config.toml
n_layer = 15
d_model = 192
n_head = 3
n_kv_head = 3
head_dim = 64
d_mlp = 512
vocab_size = 900
activation = "swiglu"
norm = "rmsnorm"
norm_place = "pre"
norm_eps = 1e-05
positions = "rope"
rope_base = 10000.0
rope_fraction = 1.0
qk_norm = false
attn_scale = 0.125
bias = "none"
tie_embeddings = true
parallel_block = false
init = "uniform"
init_std_qkv = 0.0338
init_std_o = 0.0338
init_std_up = 0.0338
init_std_down = 0.0
optimizer = "soap_variant"
lr = 0.00504
lr_mult_o = 0.745
beta1 = 0.95
beta2 = 0.99
lr_head = 0.00984
grad_clip = 1.0
warmup_steps = 200
schedule = "cos"
final_lr_fraction = 0.0
batch_tokens = 65536
seq_len = 768
doc_mask = true
train_tokens = 338300000
steps = 5163
dataset = "wikipedia_en"
Each number is 128 + 32 x the weight over its row's rms, rounded and kept within 0 to 255. Layers, rows and columns count from 0. Numbers have three digits each. The size before them is the row's rms in percent of the matrix's.

# v: layer 9 attention value, 192x192, rms 0.192, rows 186-191, columns 128-191
# o: layer 9 attention output (transposed), 192x192, rms 0.144, rows 186-191, columns 128-191
# gate: layer 9 MLP gate, 512x192, rms 0.186, rows 0-26, columns 128-191
# up: layer 9 MLP up, 512x192, rms 0.192, rows 0-26, columns 128-191
# down: layer 9 MLP down (transposed), 512x192, rms 0.18, rows 0-26, columns 128-191
v186 097:117174137147128046193139098109099174132050090133137124082086079183120099075159138166092075068109147144150105067115122192118100137140179163079194115179151122140173119107085115173095123154151146
o186 094:123146136078202095119146164134160149088112101056187150123114141064147213138163110139175080128145173125107091129113141126088086172147103174115135128078092089124110100120104096115125154173160156
v187 102:075087145153116123095138050111105120130076143168135158117074127147063092111100107153113114144088147121157160127156161074058109158130121126109084094111145090073099135095136128122166198103108124
o187 106:121068080108150155112124142108144104138166166163151114179143168122165117135101146108143103097088085148205091135122134147153124142123069079114085110137117142123118142142184147173157099140144091
v188 111:140030141153143105126105100155136110149121176107190114111108133217158125179068126150104150183120088170221140156102123093140155090065109102089129117179116159112135155126140174110144163112148122
o188 110:100120143107104146129162135127111148129150158129080097143104088088136172095140055154102138181121150100146130179167082116137093153126101170156118116113105138107130142125118160109104069122142176
v189 113:125175123127101064200153100139100080121126051127085137154128137107112091155118108178036145179131087201144126168138163167223122141146153129106127111155088122139160170149132134133169077071130147
o189 111:193151119154159105191153069090137151148131128172134117127171109113074132104174156120132141127112097134127140081134137179117102120164134140127114153127135158153164091170074194128134140145102200
v190 103:083116100089111149145106133158171141119114121226110114135083096122142096158140075119125145103129155116167106142103119126089127121113118129143165102186121076060128135195128188132144130139105105
o190 104:142185090117132176148136096104129115119159141170127093149158135085123195155067122143133128157129167086110086120128139061148078149115069113124136096156139089063123150109118140112061143154089170
v191 107:130170153115145085158132148126204086073119141132144108152191151102166117106176106160126097055145149117153108102127155195110094097124136132164182143106164159135170145084150126144086074135073200
o191 110:088183109135171109118076139170053128175145076112106121136208126152076133097111096142126146111098125093109161051083035056104141123165130149161158047112075104125115151114166158085135096167132145
gate0 104:171129072130124122171127085168082157068127161110137130050155152134125129154096173148126090145127116174108201160090135126148148145126137079127194097166139130159217140149094095149110052103142106
up0 100:104132142165117091156129134122214121079108111171115128150105115128140141155116159149153173114124123122219083138140076123079036149158158167206197147093115111051098074107141122124144149145181122
down0 104:155075138097116153070179149101176221112137131134149144196089130157103120112143092076124141116121170159068119133166112105121135166150126154115146132081133120191144128110090131153114140125180132
gate1 092:084099098105106070215098150121172130139139111123184166142111089159072144173128160088126161084167134158146103157097168157124142112169111155135079066131113110164146128120128190129121125123088137
up1 093:164111119111138097152130087125146129158144167110064154099142160126061143148127114110137119111095116091116165143153116080043099133076162113116143108129191104104125069053091063083105125078111141
down1 094:168161115121146135102088157143097152131135094138104083136090075156138167131139183194150084092174132136133118140105139117163102133150125099158103191086152120153083177129150144129088166107149125
gate2 092:093172116132106166114072168109119113195116138132152230112144163131147112156098090133075099146127042149091176111097116068128141171120088170121153130117116117097172124124121119158094118156077103
up2 090:133164104100167043118099150141119108164183115164189100117086075144093127105123068114158102085137159139177095170147151185108136144145126129113136103125134116186084128196075181110148142108119147
down2 096:076167139092104094123136207135112154122198123139123140162160181164170127154057132160147133104104187104100110130117081083091107151159132137126154093135098184122162137136067136133166116107116160
gate3 107:119172101137101122099124160168074110148189123115115144131107143035115115123076080076119134112146136100061101111100135136170152129198117187105152129165131170167089126147151103149120158066127082
up3 094:132158130144143128131100163120109110134122138097130114135137164085133159149099112129129127112170087130091064096173070122137094147115118089027106076151173148118146083181103145202123118115140135
down3 101:077095111127110133154097114133104110114125128155116104185079120115127124101124137129176102142073076052086093090134126165106148149080085102114117188110117183165161157132053117134121159144122127
gate4 103:085114118198157115102104171138104096133174103125104104110110170137170140131157118141120147092159096123114090148182185155132107184166145177070174109089146172090152121106114135084141130123118190
up4 101:106115108154054068087130153065086089167106145109127069127146123141085128106134137136151107115106116124123113097090153095080140163127148179090189149113170157093129085147147112133081163181115111
down4 104:117148064106133133094128117157119103171157171098157131125151069104192131066177184146131158116087140138093138163135100109099070146139147144097143148141129114129179094154101166156134140102085095
gate5 102:090207084168063139090142209102125160121055135102093139104161102075119186114130122111119143109139105126177149170058102123128163072159149163179100149160164144135110081162146179135140103163171096
up5 104:123184097077121148130117095139105136144161169117089161056121118190112090148118126117109136170103101127159128150165122102117104163138173117082156116110182091163143096172093110195164130104076139
down5 109:069141133088141098127058073157111195123087195089096074089185177153081127136052094133144086124166172169107144145124117145087036098104133107187072117117137145107087130109111110124118157121076139
gate6 094:125141118137133148215137133146095172092137121150075171106072091125130136115065109133124093119116069157104126157160135099169154159152095153160133119107162107128105153154116115093166145083152077
up6 093:145097139149091201138119164125171153118100175117142101113040126188105162147162134136169097144138127186198074095116190135112124115070165155164173130119117172062087113145114099083127098094141132
down6 094:134124199216179173113111119126119129114123138116144077129193098129168120117123112131131099087146080122106200051115130137118104100151091111106130126129116150115180137117140166113129142203090154
gate7 099:120142163081169135141162118152155121211105140150100124096097038093123180129151137137107103126146097090134120096125127130099126061100062148098102102104095161095122135097106062092117088188097147
up7 109:127112142129148148179128131200116099190191160172068150130104081131140066131072135161121118157190143166116147098085123190083086108124122093097111131127132171113179154139109069121087139128115171
down7 100:128134103154037087087091058106162149067151065125114137146161116170105153143084119157073117087136135158132052155125124116123123101116088100125146097131181102104152132111122119099104128214132051
gate8 107:112126159154127117128161112129155062186071110131109161101213194157110101134162128174165143111095139151105134134120079149091110172128135134159077114175107136097171123168122099116143136128103169
up8 105:112137089156104113145095161165099144121145185166126108152009056131158171092145188146080118144128150119150147127169145109103129075118131077110128128155119141107111100141116166167109154122128125
down8 099:129144172085163126146177094143164134129139142150131098132084092113127149154165125114134224180139084133146143081068157073061119122130105143090122077130129100102095165133060088122092171094143114
gate9 102:090143098108116139137110132117086122119119134139081118074134151104108147083105185064133125113163082134138152139127151121110124116104171101121117054165099141103160124086123110134119105197158135
up9 107:194104185126117116113095143108149157064124090055118162170154127181145152083091123136065077108148099096100143096099102164175149120114154121143128116141133092106111100134168129083172126064153080
down9 106:177131114138166109194121114113072168126166145083145122109117168141124143113124144155127106108100078093116058127137119116108143106188178137143146159052117096157132056198116073109197138089154081
gate10 095:133101167100115160186189089126135150125160133117167156146153099097161109121123100159139103123180175107135098090124162200134130112133071178113123158104124160134173117134093087107086143127136076
up10 098:163059075183053113139121122092059164146115112122051132134051155147153179087164167091152134161137103141122110192154105141121116154078144069138077140117072082164145188151147147116097102103107159
down10 097:139166188164119143093136146142148151090144121119053163106153092101122174127146139144172121128162109115125069133165096106128115107135233145169121115097115149175151112135117152098083094187120137
gate11 109:206114091130118081167122095146098180079154160156141123120121104161092131116142129121147135139061087070053130140135179117104129109125138163075109078152112117100154115140104023106123142114167120
up11 104:174132139116185086102104142139132105128117163130083145105092151119160095120145128179132130089109143113126073161157198153169161165135095111087091119117135112151086134126113133117151155120163047
down11 116:110121130113128155142098114114095111112085192087199132098119126113151161090062070173104141133126123118109145115183104136183090137149078168104133143189145118169068130117157113127087129110127061
gate12 096:132124090127133069144082189135147121150124137122116139109138134096141161146160124138140079117084166124179164105138144115126089129111128131154179122155122208110134080154100028125117145150151174
up12 096:108150152072188077155085144099149151092127124138147139120157118125147086073077129083094093153163095109159156152128149168082103166114135138079086140081134153169084124126130131176140020068154164
down12 101:146171146092109096125120134099175121096091160128136134096158079173194096093146140160092098158161139091141129082145092162179111135119082108143161137094114122175153100168176085129174120095129135
gate13 095:112111137141153128153105066202131112117119179134146091094112116097132088116077105108075097128131135073115096119183114145133144098172178167160095119136133115127178110188106143150106132111124122
up13 102:107162122113119071122105148087193070110113108098142183150167155148094183130183164154148073139164122161043131159103038160130159089181134137127117198173088126129106152135111135071146093116131182
down13 096:145121095109075095188123111117144163095132153150040099090121092157155127129078115158131085067134139135128090062116077163147118154112085111081116122103133104081092174153118138115122087125099126
gate14 101:173115050129124119173090154111117118163109114163098186126098157081159159149078117084125133163137132080111143084145120136124142160109063097117122176171108120117148127074089095105066098150135108
up14 103:184134113095187092116061085123112126092172161091078130136133189066142143147035150121142145131140121137133127137097168095121105137153115166132143148137105157179126133109140104119152068201128076
down14 103:170116079125127119103155127164082061110151153134137144083113128159159123140111132095097114125146130125176155117130118115133136162130153148128180137120141188150134113193163130130120152172074119
gate15 089:085066130112112166096135101146109132125116097158109109107199148138167154116162158106157109073110206116140152132180128145063097148146103136157118136122160094129147173188155144121097074083147044
up15 099:089111092067108159107153083102156104089140130113169095168120073139176139090164116095163108094168126109107118151171135112138036071137145152199094096168116130122193189182129180099152124213155123
down15 093:161096094202122127098135121169171130140106136112122073124135164165052168133145143174070102161139113124108160133091157131157155109167156108062176106115099121172085084093115179149085166141137182
gate16 093:104152157148133066092094089162147167172103135141047096163111205102173169119144122107108135179124098053159134089100127179138159137116145203122148164156139126148163129107151105094127108116116116
up16 095:166112145102157135132101155138068144085026085131122114096107169151098135079137102112088102149114167137072154193096120074117110112116130117098189156122092118129116104120108117128149167104109122
down16 096:141149149111172126110093096145150126113165148200085168146162127202132112131123069184112142074114088116163165099176129159054165158144103164143099151081106150147114157204166078152129117151166136
gate17 095:074115092135119146110098112165134138152141122089114172164134144156058124132121149164117113204139068115136175124144172183138156111079116123120151128099083123192104108136138130119118144134059123
up17 092:162177159204085151085128107108080096165110126119118154132158098145101115160173133126121143090148110140124108109160059108129072126133118128136097195141127118092111116140176058168137132169161120
down17 097:080118195151105142099098123117154124223149145161125151103132161129103102150105063081138095101150111161135153120090145127115128182155107100150118178156084106125113138122184056149130125138180150
gate18 099:132116141178107147117101132122088137151082153184111180183122042133180117117095095132092178120090113144114042127094144135159111134116114104097163138105180096073112103118082128129071161130141107
up18 096:174086095091161130115114135132127112135140122140255161121121130159212102050134128078113087142125133112180146179150080175158188121171103096118126129134145102133167124140171088135105172123157145
down18 097:135069135124167140139133090141147180107146130145116104115132118145142106179132068116171143079143107155151152088140125157156130119137151107059130110162144173100154088134189135144058112061181113
gate19 089:103167131136199143176140099187162157181099099103110134079183164116112149094142100120126111140120125144111128125099153135094167084170206129095131158108131112064157131107098160200098119078120114
up19 092:088119153153125063136133075142150172134115122136123110099177128158036130177153111115162152109127107170173165186153135067116177110156153117154081138064108168095100133085139095086142160143152159
down19 101:135131163113139142091086132147174117154160144136104143104127123192136190097106152160050123167108179102146140081153140118122144081221109154116107143132153133167121113133131131145112101127154146
gate20 103:211158138107083130122136097124162138136114175111077135129102082137178130142072096089093130174128138080119117111140139150140117138162135169162102149182135110103125113119188124137146167081143143
up20 103:204136118117123158176124236152112164125082086170087089132112194125140098130106085072122158127098114132126178176139091155069075106170176146127163160146129135127140126192143178131097143099122157
down20 100:098126170080127154165091156111081084138139141146142157154144057114129116123146143122164151100169091144135143127114142118185187075132132089111151118145135141127101084099151103109102090106094072
gate21 104:111136172123149121147107048150158171150134108090063133051124094102102097115129105110171149106113196109158081145194139183056110133111151111191163154158055119084138101147142136121082105092158135
up21 106:115122114145102090121136128126121096199160144138114093144085112139160096154114113088106181137193141075094096173177089152153119140188142060093133133077137164138162145112088096135112124155140132
down21 105:102172108070126123090092168147115106158170155108129168123116144115102134140144143154104190071075137093101115100234155084125146162129131110107139143092122204180157177188146118116079152201102086
gate22 098:073106113074206154130101045116092142130135122152129090068103126146127096166184139155138168101079136154117178140098117071078140131123132101109111148148157106111084157129127125166148112117094117
up22 098:112146130125198089096096165161109144104106144124117117129197117070187139164154162113080114133134166091122181108139131214183161137161156130153079106169071169040117102137119122125135115153143129
down22 092:100100114131154075108074121091191124149076102150162092191125156176157143179157135142133183098140111129090063148163109149183192172183156147137124129158131147115101154093178116144125129104108180
gate23 105:125180134118118148078111109136108163102122162070057144150109109079101154148146143106100136163164125140015163104203158154175131131144105136130080132137126150149145153152137105074159057101061099
up23 103:175073189119077126135154137094153127118141128072099124095082126148163136000089144112125092215069115111127170148090153125102114145117133130080161156080138171091137129119161100147111133127116135
down23 094:124131145108122130125157141111139119143112124130165183139174180155148153157148117104115166119104170099100148126185094119230095094136143129152140094130154218124099124128165142086099148164125096
gate24 099:138078150106119114117180145138080193149105131153164164136094078130165148191100060159135084124125138095136110103091138095135126192114082169091110187129154110117116107112048111098113143085122143
up24 098:138104119103107166126155143119100109210131180193096108116169089136176159128105105229091112191077179160045185109146165180115126162103128170166109117131103098126144133142119105123083182151126138
down24 101:149122137125096133141100143082124138082131083093112086172191135151156130081130162090217134141113118143079115102138100100139151121152135134095145100102126106106111097101199111137162145181127115
gate25 091:142147133154136118095168131115151128090158131160153144106127114147178129092095140122133067137144134141162120071194156233135075127158178173198157123070143167102173076143097099182159182087120161
up25 097:133132172090140108108125081079143112125140103140127171147120090117197108098101174161119067169136129131086159077122146166088130071174151144103178097096117157155126102104130130098128221127128095
down25 099:088183114080113108076172089074153084098117127135149184117126182127116074091170130122122118127046103119206143129086181098165202168091106117144085136108148102191150134128064068111103135149164147
gate26 097:073101138121169119164116109158088159097146141122124103140133119096118125171149123153050072130169134085090077162177110111075103116077136134071141109093137092111190068118101110081114088150134109
up26 099:163121105035115180099073118090155125096100188104131121216093071122144161083079150137086106110096158126152162088121114126124114194075138174081122115062150083125126130134101135103104184094077092
down26 095:152186120141124115104092092127126148130174074140123153150108173094149147150174131115208157134141166129082106186142123126154132161115146099145115110189174149142155134153113148123133154156192154